{
  "hidden_size": 192,
  "num_attention_heads": 2,
  "num_key_value_heads": 2,
  "intermediate_size": 1536,
  "hidden_act": "relu",
  "qk_norm": false,
  "attn_scale": 0.102,
  "init": "normal",
  "init_std_o": 0.00356,
  "learning_rate": 0.00676,
  "lr_head": 0.00789,
  "max_seq_len": 768,
  "train_tokens": 407000000
}
Each number is 50 + 10 x the weight over the matrix's rms, rounded and kept within 0 to 99. Layers, rows and columns count from 0.

# layer 13 MLP up, 1536x192, rms 0.12, rows 824-896, columns 144-191
49 48 41 56 49 55 47 42 57 51 48 62 55 41 59 46 63 66 44 61 48 33 52 34 57 47 51 35 48 57 40 40 52 49 65 49 43 48 52 55 46 42 41 38 44 54 49 62
49 43 48 68 50 57 33 56 30 45 43 51 38 59 58 47 50 52 43 40 50 40 63 44 62 50 71 33 52 55 39 57 54 56 50 32 55 56 57 33 23 56 35 51 57 61 49 57
55 58 58 52 55 36 54 45 44 66 47 60 41 46 53 28 57 54 30 55 52 41 53 60 33 51 60 40 57 58 48 64 47 52 36 65 57 72 37 48 42 57 52 54 54 48 52 37
44 39 33 64 65 37 33 42 55 51 61 47 43 41 54 70 62 40 54 63 67 51 43 16 50 66 48 34 57 40 58 49 55 40 45 39 58 52 34 40 61 67 38 43 32 50 43 54
54 44 38 50 30 54 37 36 39 56 44 41 72 50 40 42 55 48 59 47 62 63 51 58 41 57 24 49 43 25 33 56 33 47 44 52 39 46 50 45 61 64 47 52 39 49 60 55
65 51 41 43 58 50 47 46 71 51 64 65 37 31 43 51 58 48 47 59 36 49 50 45 40 51 47 29 44 36 49 51 56 41 45 56 44 44 50 48 74 49 54 45 44 71 42 23
37 45 44 57 54 47 45 41 39 64 31 46 41 39 66 65 51 41 52 46 45 46 36 46 41 58 50 50 46 46 55 42 47 35 40 45 56 56 47 66 32 58 37 50 41 58 60 63
51 46 58 40 63 49 40 63 25 45 50 52 44 54 47 59 54 64 45 48 55 48 40 24 44 57 51 41 50 55 40 51 62 43 47 59 67 43 52 30 47 58 68 53 43 57 59 59
43 55 44 41 55 47 37 28 53 41 43 47 52 40 44 46 66 35 47 40 71 26 46 50 61 47 33 46 37 71 57 38 63 61 53 33 48 55 43 34 61 39 41 56 57 57 61 39
67 42 56 61 49 49 41 43 46 61 44 28 73 23 37 60 53 50 51 60 62 67 38 60 42 48 53 44 30 48 65 67 48 37 54 48 74 26 58 50 42 46 64 43 70 45 51 35
35 30 46 43 70 66 59 65 56 43 56 56 52 48 29 33 44 65 59 39 49 46 52 54 54 62 39 40 54 48 44 60 55 55 57 40 52 68 51 46 51 45 49 69 57 53 54 52
38 67 54 43 62 69 51 49 35 42 55 49 46 37 51 58 38 47 50 54 53 37 30 55 60 68 50 48 70 51 69 44 52 44 41 60 48 40 50 60 59 44 54 53 42 52 47 63
56 51 44 31 58 41 44 57 57 67 57 65 44 36 28 47 66 46 48 73 53 47 43 44 28 63 55 45 53 68 38 44 51 56 51 44 58 41 42 56 64 25 55 39 53 51 46 48
55 43 64 61 52 64 51 40 59 57 49 46 56 28 47 76 51 48 53 44 51 49 41 42 29 54 43 52 57 35 36 58 37 49 53 59 46 44 46 41 47 46 46 54 46 47 45 32
56 47 64 59 61 43 48 30 48 56 44 58 46 48 55 58 55 41 73 41 51 69 49 24 42 42 43 47 77 73 61 46 52 51 62 50 37 58 41 47 50 52 53 48 56 47 42 40
45 45 51 45 49 34 54 56 64 52 52 61 42 58 55 48 53 45 45 39 62 47 35 35 29 56 51 62 54 52 56 49 46 49 56 40 40 59 51 73 45 60 48 49 42 44 54 36
48 44 55 44 52 40 69 51 48 55 40 51 18 41 41 45 45 52 48 38 42 41 71 46 31 57 42 69 47 51 53 51 68 63 54 42 52 55 51 45 49 58 45 50 60 47 62 45
41 51 65 54 48 51 32 52 48 55 39 66 50 61 36 46 47 56 53 44 39 67 51 47 57 71 44 42 57 58 42 54 62 41 58 50 62 50 60 34 47 42 57 33 54 37 26 49
56 57 65 54 38 55 44 64 44 70 53 55 44 42 52 48 59 47 49 59 59 38 45 34 51 62 44 50 21 55 66 37 53 45 55 43 45 36 61 40 56 65 49 45 46 46 37 52
48 48 59 74 39 65 54 41 48 42 43 62 52 52 50 51 48 46 47 46 34 50 37 60 50 62 44 42 56 55 55 31 44 53 39 37 53 41 52 51 60 61 48 59 71 49 45 39
54 52 35 68 44 58 50 39 61 49 38 61 45 35 39 56 52 48 33 48 50 49 54 68 42 50 46 53 56 60 53 36 62 39 53 45 68 46 67 57 29 50 32 50 38 47 64 47
49 57 57 58 48 31 55 60 56 41 50 61 37 61 49 45 39 46 60 56 56 49 41 54 52 62 34 37 56 44 45 51 45 49 54 63 43 39 43 51 56 38 46 68 48 43 45 40
67 57 47 59 43 51 56 54 30 48 52 42 51 66 47 43 46 47 49 50 51 52 34 58 56 45 42 64 73 47 49 53 28 59 49 47 42 45 47 45 47 46 52 47 50 47 58 60
60 61 46 47 60 39 62 63 33 73 31 69 53 45 53 46 52 60 69 46 47 58 53 66 39 58 63 33 44 43 54 32 50 56 77 46 76 78 27 54 52 53 36 57 42 58 63 81
42 50 59 47 63 39 53 45 56 57 53 61 46 38 48 63 33 55 51 41 58 43 47 37 57 56 33 51 44 52 43 46 53 37 60 63 43 67 51 49 56 48 45 57 48 43 66 21
48 46 61 51 39 55 54 61 49 40 60 47 36 39 52 51 31 49 50 33 49 53 51 33 50 60 58 55 48 65 51 43 33 43 47 52 37 43 66 49 47 41 32 36 48 56 72 44
47 43 54 54 41 58 55 64 50 63 59 61 40 39 48 41 49 54 55 54 50 48 44 51 55 53 43 55 65 51 35 32 38 69 47 47 62 26 37 50 44 29 60 60 53 58 49 63
54 43 61 64 53 62 39 46 52 45 52 40 38 57 39 30 59 68 61 52 53 53 48 51 42 49 36 66 44 37 51 51 52 56 40 39 31 51 59 52 65 41 51 52 33 55 48 49
44 52 49 41 51 48 58 71 25 48 32 56 43 61 56 55 44 62 59 57 52 38 48 62 52 57 58 55 38 55 23 38 53 46 46 42 49 53 52 37 58 46 52 56 33 49 39 32
61 50 66 40 56 61 37 46 61 44 61 47 33 39 54 42 54 42 47 65 48 50 53 53 65 57 50 47 38 60 41 39 52 45 59 56 52 49 33 53 54 55 45 56 62 36 79 50
26 56 49 40 46 55 69 73 58 58 51 37 56 62 43 48 45 57 46 61 58 44 31 49 61 64 55 43 53 40 54 50 64 58 39 50 60 48 22 49 57 57 56 52 59 64 49 51
46 55 53 32 66 52 67 47 44 61 57 40 36 54 47 42 61 39 65 68 61 60 45 51 46 37 36 48 44 62 51 43 55 60 49 65 47 48 34 43 53 14 62 37 44 61 54 53
46 46 46 53 55 60 33 59 59 47 59 67 66 40 33 35 34 46 65 36 49 65 47 37 47 36 36 58 47 39 54 51 46 73 60 39 59 46 40 39 65 41 49 67 38 61 48 47
48 55 56 49 38 44 43 42 57 63 56 71 65 39 44 51 53 58 63 37 62 61 53 39 32 32 42 54 50 42 36 50 52 69 54 32 52 49 45 39 41 47 34 56 59 72 32 56
46 53 46 64 51 56 51 33 23 58 37 57 56 40 45 66 60 39 38 60 40 49 50 53 55 52 53 61 49 53 64 54 45 47 53 42 54 66 57 47 50 61 47 32 46 33 52 35
24 55 54 48 40 59 46 42 62 53 43 34 49 44 56 45 31 55 40 59 46 54 76 64 52 68 49 34 48 57 53 39 31 75 51 54 56 67 49 45 55 55 47 45 46 39 57 37
46 52 60 52 44 40 65 55 33 28 53 46 55 47 41 36 40 53 49 50 67 49 51 51 51 67 54 64 46 48 53 35 51 40 70 35 42 51 37 45 43 52 73 53 71 41 48 70
59 44 46 43 71 43 51 53 59 52 45 46 55 65 58 48 51 53 40 62 52 52 61 36 41 55 45 37 54 35 60 40 47 27 53 30 56 53 45 46 44 45 48 57 47 45 53 20
58 59 45 30 29 49 62 36 45 31 35 45 43 38 47 48 43 61 48 34 54 56 45 47 63 56 42 49 67 29 52 46 45 62 56 70 60 56 39 41 50 49 34 58 37 54 61 32
65 40 47 71 46 50 40 42 19 48 55 55 63 49 61 48 54 50 65 48 51 72 27 34 56 35 51 34 63 49 53 39 54 61 45 56 33 39 19 50 44 56 61 63 42 23 62 45
33 52 54 60 59 66 51 40 43 61 70 57 62 45 30 47 46 31 61 45 63 51 57 51 53 39 42 55 45 50 43 45 59 60 46 47 52 62 56 51 44 48 36 33 70 42 54 60
46 71 36 43 54 56 65 53 48 77 53 54 33 52 58 49 33 65 48 26 36 55 47 42 36 45 42 33 57 40 46 51 60 34 51 55 41 57 56 57 46 65 53 63 54 40 46 43
44 40 41 34 49 43 56 43 43 64 43 42 56 35 48 46 42 65 42 59 78 64 58 49 39 34 44 36 57 45 47 61 55 36 60 44 56 48 56 50 50 42 40 55 73 44 42 52
47 55 32 47 58 37 48 49 65 41 26 38 47 39 38 32 49 36 56 42 43 32 65 54 47 52 49 52 48 51 59 45 68 25 55 49 65 66 47 51 41 67 41 44 49 52 40 44
70 43 49 53 32 45 51 37 51 38 30 55 53 44 49 57 44 54 49 41 64 68 57 53 68 50 42 45 50 51 51 57 65 36 53 44 53 56 37 46 58 41 50 47 51 35 40 71
27 60 46 30 56 48 57 43 46 51 38 47 52 57 65 42 34 34 60 55 39 35 52 48 64 42 53 37 32 49 55 60 46 42 50 57 48 64 42 49 48 44 50 60 42 56 62 60
57 60 40 43 66 51 52 36 54 47 65 43 57 53 57 37 44 48 44 42 61 38 36 61 37 40 48 50 61 53 40 52 52 66 72 52 44 52 79 57 39 42 48 55 66 47 41 47
69 61 36 52 47 49 46 46 59 48 43 38 43 37 50 71 32 52 61 43 66 44 61 47 48 51 32 43 51 25 43 53 52 46 56 41 56 51 70 38 39 40 41 42 41 53 44 50
70 40 57 40 45 66 49 49 48 70 57 61 59 44 62 56 32 59 46 62 51 51 64 30 44 54 52 39 50 41 48 35 63 54 43 70 46 56 59 61 45 74 44 56 43 60 41 60
44 49 52 40 69 56 60 55 44 67 35 38 40 55 36 47 54 55 53 56 42 49 34 51 46 37 54 68 50 46 42 33 59 58 43 38 60 58 47 43 49 55 55 52 45 52 51 60
46 46 36 51 37 52 45 23 45 53 50 69 61 47 42 57 42 46 67 64 56 48 36 64 40 58 58 38 57 56 44 55 45 39 52 45 48 37 31 57 54 56 62 70 56 65 59 48
56 49 59 47 60 50 46 42 45 44 52 52 41 53 62 46 33 34 61 34 64 57 26 46 53 40 35 31 44 51 53 48 50 60 51 59 51 51 50 47 52 53 46 53 45 53 53 58
55 54 45 53 46 50 48 51 57 49 57 53 51 46 42 22 47 45 58 48 34 51 48 46 55 45 40 43 51 49 44 39 37 53 48 46 45 59 59 55 49 54 47 51 68 51 43 62
47 58 60 47 63 32 47 43 42 61 54 52 51 40 33 60 59 43 29 56 38 40 45 44 61 48 39 69 61 54 57 55 67 45 60 46 66 53 52 41 45 47 53 29 51 52 45 47
39 43 41 44 41 47 61 68 68 39 43 55 64 49 34 65 48 45 68 34 41 50 36 49 50 58 42 44 31 39 36 45 59 47 51 40 30 68 39 31 42 46 61 44 71 49 48 45
30 33 51 63 57 54 51 48 52 27 72 79 60 46 49 45 45 49 58 51 59 59 39 40 60 44 37 53 65 49 46 60 51 47 49 44 52 53 48 38 62 53 53 43 59 55 56 48
46 45 58 55 52 25 56 50 58 44 45 64 73 37 70 56 33 40 36 48 37 46 68 51 47 41 75 41 48 50 41 45 42 52 67 53 54 52 48 51 44 58 54 60 52 57 37 52
58 58 37 46 46 41 33 49 53 56 41 42 63 63 52 46 47 70 59 54 60 57 39 21 37 48 50 44 62 56 37 49 47 50 56 45 56 36 48 36 47 40 64 65 43 43 52 55
63 47 61 43 34 54 43 54 50 62 49 43 51 62 57 35 42 46 63 63 55 49 43 39 33 53 41 68 41 42 42 34 59 46 41 59 55 29 50 49 63 41 45 45 55 58 48 56
58 39 48 44 57 47 33 36 49 52 49 54 70 40 63 58 61 52 38 38 57 48 64 55 48 62 40 50 43 49 51 58 65 75 46 65 43 43 51 67 43 61 46 41 32 38 56 27
58 59 26 52 60 46 46 41 52 46 42 56 50 67 54 42 35 56 49 55 29 66 46 30 60 41 51 61 48 57 50 39 70 43 63 49 54 70 51 42 41 64 49 47 47 54 52 48
40 47 31 31 48 53 67 62 45 54 47 49 39 57 42 38 51 58 43 51 56 49 47 42 42 60 69 48 56 52 44 55 43 47 38 59 60 51 49 56 57 38 68 50 32 46 63 56
47 36 39 39 32 41 44 32 46 59 52 36 49 49 57 49 52 50 46 61 49 54 53 40 57 49 49 55 56 45 41 48 47 55 34 55 55 47 67 63 59 48 66 48 62 47 54 50
66 65 49 53 53 48 48 53 42 42 47 53 47 41 54 54 55 53 65 50 51 50 65 41 39 60 40 37 62 58 33 57 43 35 65 69 41 60 50 51 49 62 63 64 55 36 44 47
46 80 58 53 75 56 52 41 37 42 44 44 52 64 56 43 50 53 42 34 44 56 50 50 49 49 51 61 49 46 46 73 44 44 50 60 68 44 38 45 59 60 50 41 53 46 58 52
49 54 39 54 64 63 47 67 55 37 48 54 47 44 51 45 51 42 55 43 48 58 51 46 41 48 48 52 56 42 48 55 56 44 64 50 51 39 59 72 68 57 35 52 45 70 31 62
52 65 44 53 67 47 44 53 47 61 55 52 53 53 40 33 57 51 51 46 57 48 57 52 59 51 28 61 42 47 50 56 50 62 42 35 39 34 58 53 44 58 65 46 54 36 46 55
64 44 55 36 63 45 47 62 52 62 33 47 57 51 37 48 43 67 46 58 56 48 53 44 51 53 38 50 57 55 51 55 73 52 50 46 68 49 41 40 45 53 43 53 45 34 45 44
59 51 34 57 41 41 62 33 55 49 45 52 42 55 57 46 60 38 47 41 60 50 61 53 60 48 70 46 52 38 54 58 62 55 37 52 67 43 52 62 40 55 53 59 47 52 63 39
52 52 47 45 65 64 58 52 61 41 41 62 51 41 53 33 39 49 27 46 54 65 54 48 34 49 63 58 52 30 50 67 48 61 67 57 49 51 56 66 49 60 66 46 51 66 53 46
64 65 54 55 58 34 49 52 71 53 65 33 49 38 47 38 55 54 47 50 35 49 55 46 40 60 41 41 47 61 38 39 64 53 48 59 38 60 49 52 59 60 44 49 30 43 52 50
61 58 40 38 43 47 49 35 49 52 41 48 55 47 69 46 43 69 46 50 38 46 50 63 58 38 50 47 49 52 44 46 46 48 47 52 44 41 71 38 64 58 63 40 51 58 72 75
49 62 64 53 28 29 46 49 38 58 41 48 61 36 50 52 65 60 68 49 49 47 55 41 57 44 43 46 33 29 54 49 48 50 47 55 47 49 60 52 31 66 48 44 61 44 49 39
# layer 13 MLP down (transposed), 1536x192, rms 0.0463, rows 824-895, columns 144-191
41 60 44 45 36 55 35 43 50 42 43 44 52 51 43 30 46 43 48 45 42 56 56 40 46 52 66 48 58 46 55 44 59 40 50 54 53 33 40 48 63 33 51 72 53 33 54 56
52 51 55 38 45 53 52 56 61 55 48 60 55 47 41 48 58 54 54 68 41 43 41 60 57 59 52 33 43 39 50 43 43 40 48 47 42 46 40 54 52 37 55 44 52 35 54 50
49 48 45 42 51 55 55 56 58 52 63 39 55 56 64 46 27 56 50 43 49 59 46 27 42 47 34 47 48 32 62 64 58 53 44 61 47 51 68 51 60 49 58 47 41 49 37 55
26 63 32 65 53 50 53 51 48 56 61 38 50 41 47 48 30 45 37 46 43 52 45 56 30 46 72 64 52 49 51 58 47 52 44 47 48 45 45 46 34 65 53 51 38 34 45 62
41 60 54 72 49 52 38 51 49 51 45 59 55 44 30 39 38 54 44 61 53 49 61 54 44 38 61 44 50 55 66 50 42 52 58 48 43 47 53 39 47 53 66 61 68 40 36 58
37 54 60 61 37 37 37 46 39 48 40 42 65 41 48 47 49 53 54 57 68 58 77 57 53 41 52 51 32 46 40 41 50 35 41 46 52 68 39 48 43 36 41 53 49 32 59 43
36 63 50 43 68 60 54 60 67 40 79 61 59 42 39 56 59 54 53 53 56 55 39 50 54 56 39 43 58 39 48 79 48 74 36 48 41 40 60 47 58 55 44 43 55 41 39 49
62 60 42 46 54 74 52 36 45 43 60 75 56 51 59 31 55 37 61 55 42 36 51 56 58 42 60 44 50 49 66 46 43 55 43 61 34 54 63 44 42 50 43 66 53 50 50 64
63 43 55 34 67 59 40 54 55 60 52 54 65 62 62 62 65 40 38 54 38 40 75 55 45 49 28 44 41 45 57 63 49 57 35 74 36 40 53 62 55 44 49 44 42 56 50 57
49 48 62 54 46 28 36 50 63 36 61 54 53 61 54 38 53 51 54 48 57 43 61 62 30 55 49 52 57 63 38 44 40 59 61 57 49 66 46 48 51 25 49 62 58 44 50 64
46 65 54 47 34 47 51 59 49 32 35 63 42 45 61 63 61 43 49 52 67 41 56 45 51 52 38 51 48 56 36 29 48 40 45 62 54 37 46 41 39 57 41 43 52 40 54 56
54 37 58 47 47 48 46 63 64 41 48 43 31 43 54 60 47 56 65 48 58 39 58 55 39 61 50 49 43 37 40 57 34 59 38 53 42 31 58 49 62 45 43 66 25 47 18 48
41 47 59 46 35 53 55 51 52 35 59 63 30 56 51 42 51 48 35 49 67 70 62 52 56 58 55 59 39 37 52 52 46 48 48 73 62 60 54 68 59 55 31 66 41 51 39 54
43 39 37 56 52 62 40 43 48 47 47 63 43 57 61 55 63 42 53 36 54 39 40 46 50 50 51 48 44 68 42 64 46 58 61 45 58 61 33 61 58 49 70 56 25 65 47 46
52 56 37 37 43 34 58 46 48 56 46 43 44 44 46 23 47 46 39 54 63 70 52 57 37 42 62 53 53 53 53 41 38 42 42 56 55 41 29 52 56 52 45 46 42 68 53 37
60 48 56 40 52 52 62 49 49 65 44 40 46 53 54 43 59 49 48 56 54 59 48 61 59 50 50 30 46 35 51 56 57 37 33 49 36 52 49 54 52 54 44 44 54 56 54 48
46 63 67 63 41 48 59 44 57 55 55 59 47 43 44 55 56 66 47 43 47 42 33 43 46 46 47 61 58 44 44 43 60 47 43 53 50 43 51 46 38 25 49 50 44 37 32 38
40 49 51 65 52 46 61 38 33 53 57 64 47 38 55 48 48 45 41 48 51 45 44 58 43 42 63 34 49 39 49 65 42 45 42 29 43 59 47 60 43 46 47 53 52 50 43 38
56 61 64 41 61 56 56 44 42 46 41 58 44 69 42 56 57 36 48 51 63 77 35 52 42 63 57 40 48 56 61 37 48 50 50 41 62 68 58 41 35 62 50 41 38 44 30 58
65 46 64 50 54 42 41 42 43 54 45 54 51 54 58 46 42 65 59 52 50 67 53 45 51 54 54 58 52 57 42 68 49 39 47 66 50 71 51 26 47 47 64 47 44 44 53 47
41 35 47 54 73 57 44 69 86 29 43 49 54 66 55 41 44 55 50 52 51 51 51 47 43 38 63 39 27 60 45 55 27 23 64 58 67 43 29 54 57 46 45 43 36 39 51 44
68 55 61 47 28 54 32 50 70 38 41 48 51 37 38 57 43 42 38 62 37 46 64 73 60 57 52 52 31 51 69 39 39 30 46 43 44 49 51 57 53 60 48 56 44 47 45 66
53 46 49 40 48 43 38 49 51 48 57 40 48 32 59 47 35 61 49 53 42 52 37 61 49 48 45 39 35 64 68 52 63 44 55 49 42 50 31 63 45 54 56 63 41 51 50 45
69 52 39 45 43 50 64 61 39 74 39 54 61 42 44 37 62 40 84 38 26 72 68 58 45 48 45 39 36 45 51 46 43 45 72 42 31 68 34 49 65 60 31 61 39 63 73 66
48 52 32 52 58 65 47 44 43 40 60 32 57 45 53 44 60 48 70 62 29 54 49 60 50 50 57 43 46 53 38 61 49 63 42 36 46 29 29 61 37 51 53 46 46 56 47 52
52 38 61 58 63 48 27 52 65 47 60 52 49 41 52 44 60 44 39 48 50 59 46 48 42 44 54 45 47 36 45 51 40 61 34 43 57 40 26 56 63 56 43 66 48 57 48 66
53 59 42 74 44 45 67 38 47 36 48 52 48 53 57 42 42 51 56 53 51 47 47 45 44 49 68 52 44 66 51 66 55 33 46 50 49 70 42 38 28 54 54 47 63 60 45 44
57 34 40 40 41 52 55 34 37 46 52 52 44 31 53 51 49 51 56 64 44 47 35 47 69 58 60 42 57 58 45 41 40 49 51 58 53 47 51 54 46 44 47 55 63 44 36 51
30 47 58 61 60 44 60 21 54 52 64 43 50 33 44 52 55 57 48 40 53 52 56 46 42 56 40 29 58 55 51 60 44 67 73 52 46 39 50 64 51 44 48 46 56 49 60 51
49 56 53 61 59 49 33 37 47 36 28 60 71 42 35 53 59 57 43 42 26 36 44 65 34 36 44 46 46 61 42 47 39 54 41 57 65 52 47 57 31 69 54 53 50 57 48 53
60 66 38 63 47 31 49 47 37 65 49 41 53 57 48 63 65 42 37 31 60 36 59 57 50 44 54 59 30 51 57 44 35 64 38 59 57 65 46 44 52 58 24 45 37 55 48 40
55 56 62 60 35 34 56 50 45 68 35 43 54 51 47 37 52 47 28 59 48 48 65 52 49 42 58 53 31 50 59 58 18 49 39 56 56 49 59 57 75 53 46 61 48 59 62 53
58 28 58 55 59 35 36 46 37 54 68 68 19 66 70 56 40 56 75 45 59 28 54 49 40 38 46 44 53 49 32 61 62 43 36 52 49 54 48 53 32 42 42 47 34 46 46 53
58 60 54 38 37 54 62 60 35 29 50 52 64 41 52 47 48 60 60 48 62 35 58 49 46 55 52 41 61 55 54 38 47 60 33 33 63 52 42 26 41 46 51 53 47 60 45 31
56 42 51 38 65 52 31 55 39 39 45 43 56 44 60 42 52 50 63 54 59 38 44 55 52 49 59 53 41 38 69 51 56 52 45 53 53 45 36 42 52 57 60 56 27 58 54 47
50 31 50 46 50 30 41 59 49 41 47 63 67 39 45 45 57 48 57 55 50 57 50 59 64 53 57 45 35 71 47 37 48 54 44 50 41 35 47 34 43 36 56 47 53 45 56 54
43 66 54 23 59 34 43 46 50 53 57 60 55 66 44 63 64 52 43 51 47 59 34 44 46 67 56 50 55 35 54 59 56 54 38 53 53 48 41 63 57 57 34 32 32 68 41 62
60 53 54 59 58 50 46 40 54 56 53 44 59 65 47 54 34 48 36 51 36 55 52 54 47 42 44 64 56 52 41 50 56 46 54 55 39 44 38 55 54 52 53 57 43 36 46 41
60 33 51 64 55 45 63 48 36 55 51 40 48 38 61 55 50 61 33 37 58 57 48 45 51 48 46 62 48 48 72 61 52 52 65 33 54 56 65 45 62 43 38 31 53 37 61 61
32 52 52 68 64 62 47 54 35 66 58 49 52 54 49 66 47 35 59 59 56 44 47 52 48 48 51 40 34 39 56 60 33 50 26 46 48 50 62 50 55 65 46 51 52 51 50 48
42 56 51 57 33 56 29 54 50 31 54 52 50 52 57 60 45 44 65 51 43 56 66 55 37 63 62 55 42 51 38 50 32 62 52 33 60 45 63 47 44 59 46 60 46 56 32 35
51 27 52 50 73 48 31 49 55 49 48 51 47 45 36 62 53 63 48 40 43 49 78 50 58 25 87 47 38 54 50 45 51 61 62 47 25 51 53 43 44 42 73 42 45 43 26 39
46 55 50 50 46 63 51 49 35 29 57 54 58 41 68 58 53 41 61 49 54 30 46 52 63 57 55 62 56 51 49 55 32 47 48 45 38 67 48 58 52 68 57 45 50 44 47 53
49 60 61 50 41 65 46 44 32 25 43 47 52 59 64 51 41 47 55 43 49 54 47 49 45 44 41 40 42 48 47 42 43 45 44 60 50 61 60 45 44 33 39 47 72 53 35 56
37 51 37 49 51 64 37 49 56 59 70 49 53 66 50 44 43 41 51 57 28 36 58 51 46 60 56 59 35 62 41 42 31 49 52 39 38 52 64 50 57 30 41 54 52 54 69 57
58 38 66 55 63 54 39 61 49 43 60 37 44 49 31 61 63 54 59 62 64 64 49 44 43 52 57 42 41 38 55 54 47 41 47 52 46 40 61 37 61 54 49 46 42 46 25 45
45 66 56 23 63 50 45 64 50 46 57 53 64 57 41 58 54 54 39 55 41 47 37 50 49 68 64 36 32 52 60 52 58 37 47 33 52 53 42 60 58 46 49 44 57 48 58 55
48 53 43 47 52 48 56 50 43 45 49 31 37 45 68 36 46 61 44 53 45 48 48 44 49 60 49 48 51 53 48 48 70 48 36 63 58 61 58 48 51 53 69 45 54 55 45 53
45 53 37 70 51 49 57 38 67 58 57 43 52 60 53 42 56 45 47 45 63 63 46 55 43 19 36 61 56 38 46 50 68 56 39 42 22 42 45 58 43 40 43 44 36 67 48 56
40 61 35 42 55 38 43 40 45 41 59 48 67 51 49 54 50 55 55 36 60 39 44 70 71 50 60 48 51 54 31 66 50 51 53 49 48 43 55 41 47 64 51 42 55 28 37 55
57 59 41 55 56 53 64 42 43 75 68 54 44 40 63 39 47 61 53 57 38 56 52 41 40 42 50 49 62 54 56 66 25 54 38 35 55 53 49 55 42 35 44 33 35 39 54 52
55 23 48 57 61 48 50 45 46 60 48 52 37 59 51 57 44 61 57 44 48 52 51 69 56 50 56 63 63 47 44 51 45 58 42 46 50 51 58 45 39 39 44 56 29 44 42 33
44 34 57 51 44 55 52 61 51 39 42 39 43 32 50 81 32 61 53 55 64 56 58 50 49 46 52 53 63 40 51 44 49 61 41 52 54 55 64 40 49 42 52 41 51 48 52 50
44 62 32 58 52 39 42 56 70 42 45 61 61 50 42 53 45 33 35 44 52 40 51 50 48 55 43 38 43 69 32 35 52 56 32 36 47 47 41 56 53 59 35 48 49 45 49 36
19 57 62 64 38 50 56 54 60 51 52 74 64 66 47 58 40 30 72 53 60 53 57 64 38 40 54 70 44 48 46 59 21 50 42 41 34 67 42 58 53 51 56 45 38 37 45 41
53 38 48 50 54 42 54 61 62 41 63 44 46 60 46 49 35 41 64 51 78 47 46 67 21 59 61 41 35 45 49 40 49 50 43 49 79 35 53 54 48 52 44 45 62 46 33 62
47 45 40 35 51 70 52 57 60 52 51 43 38 33 37 46 44 46 54 62 52 53 46 50 54 49 53 45 56 61 46 38 52 66 44 53 45 60 56 53 43 49 47 54 56 37 50 45
45 46 42 53 52 48 61 60 63 49 54 48 34 53 59 68 50 59 53 57 58 61 63 50 54 34 63 50 49 52 41 44 43 48 46 69 39 53 69 54 33 49 43 40 65 48 35 48
28 62 50 66 46 48 48 39 36 37 53 44 65 42 35 46 77 35 49 54 45 71 50 67 62 54 69 41 50 38 58 61 49 44 19 58 41 49 25 45 53 58 43 56 57 71 19 48
73 50 45 58 58 30 38 53 63 64 45 54 40 64 58 67 43 51 35 43 42 51 54 58 52 51 37 27 36 54 59 43 67 35 61 42 54 55 48 61 46 34 45 50 78 49 47 47
65 35 52 54 68 45 40 65 30 35 56 58 38 57 64 44 49 41 54 49 54 86 38 42 53 61 43 39 64 47 60 61 41 59 44 64 57 58 55 56 48 40 47 44 43 58 56 59
40 53 52 49 41 37 55 55 56 50 56 53 51 41 52 44 49 51 52 60 62 45 31 46 54 45 79 46 58 42 53 47 65 49 26 29 71 52 76 64 40 48 46 51 27 43 40 56
66 47 51 52 52 51 54 67 58 48 35 58 44 33 68 49 60 52 52 44 50 47 48 33 51 43 53 52 46 50 69 51 56 43 52 52 26 37 44 30 47 42 34 38 57 55 53 50
48 46 49 60 60 38 36 30 53 50 53 41 56 61 54 33 59 42 35 48 34 69 48 40 63 37 59 48 49 31 49 61 36 59 43 36 68 51 50 44 51 35 51 46 62 44 56 65
64 42 50 52 44 43 47 65 43 47 42 59 52 63 41 36 47 56 38 35 43 55 51 55 43 71 34 36 52 45 48 57 43 38 56 51 67 51 52 48 48 40 64 38 48 62 32 34
54 53 42 47 47 64 32 54 40 45 55 49 62 49 47 62 49 47 70 49 48 63 51 33 42 45 56 65 43 54 43 27 42 42 40 41 50 50 61 37 46 42 67 54 56 49 54 54
59 54 39 47 51 58 44 43 53 50 35 47 46 27 46 58 47 40 40 59 39 48 46 40 35 48 45 38 66 66 51 49 55 43 51 69 53 47 48 63 51 45 55 70 62 46 56 57
55 46 62 53 50 47 44 55 35 51 60 50 57 43 55 58 43 45 43 36 51 55 61 44 36 51 38 73 57 56 50 25 46 36 69 74 38 49 53 52 52 31 47 43 62 52 50 51
50 52 51 43 39 49 37 53 48 38 50 49 58 65 46 48 54 53 50 46 60 55 65 47 50 54 46 43 56 34 35 49 48 31 42 58 52 61 79 65 52 32 54 39 43 50 42 51
52 58 59 41 63 43 57 63 43 54 56 50 54 37 49 59 67 44 53 52 63 58 57 40 56 69 57 38 50 38 36 42 73 44 52 54 46 45 57 51 55 40 58 60 40 52 32 49
48 58 47 68 43 61 33 59 48 47 60 52 76 58 41 63 46 58 47 58 45 55 67 61 37 55 58 46 48 43 39 54 45 47 35 47 66 49 53 42 42 49 56 50 50 46 48 58
31 51 46 43 68 61 39 57 71 43 61 48 28 56 57 66 57 51 51 55 45 40 37 26 40 51 57 48 50 62 64 39 47 38 47 37 36 69 50 64 44 37 26 57 48 41 43 40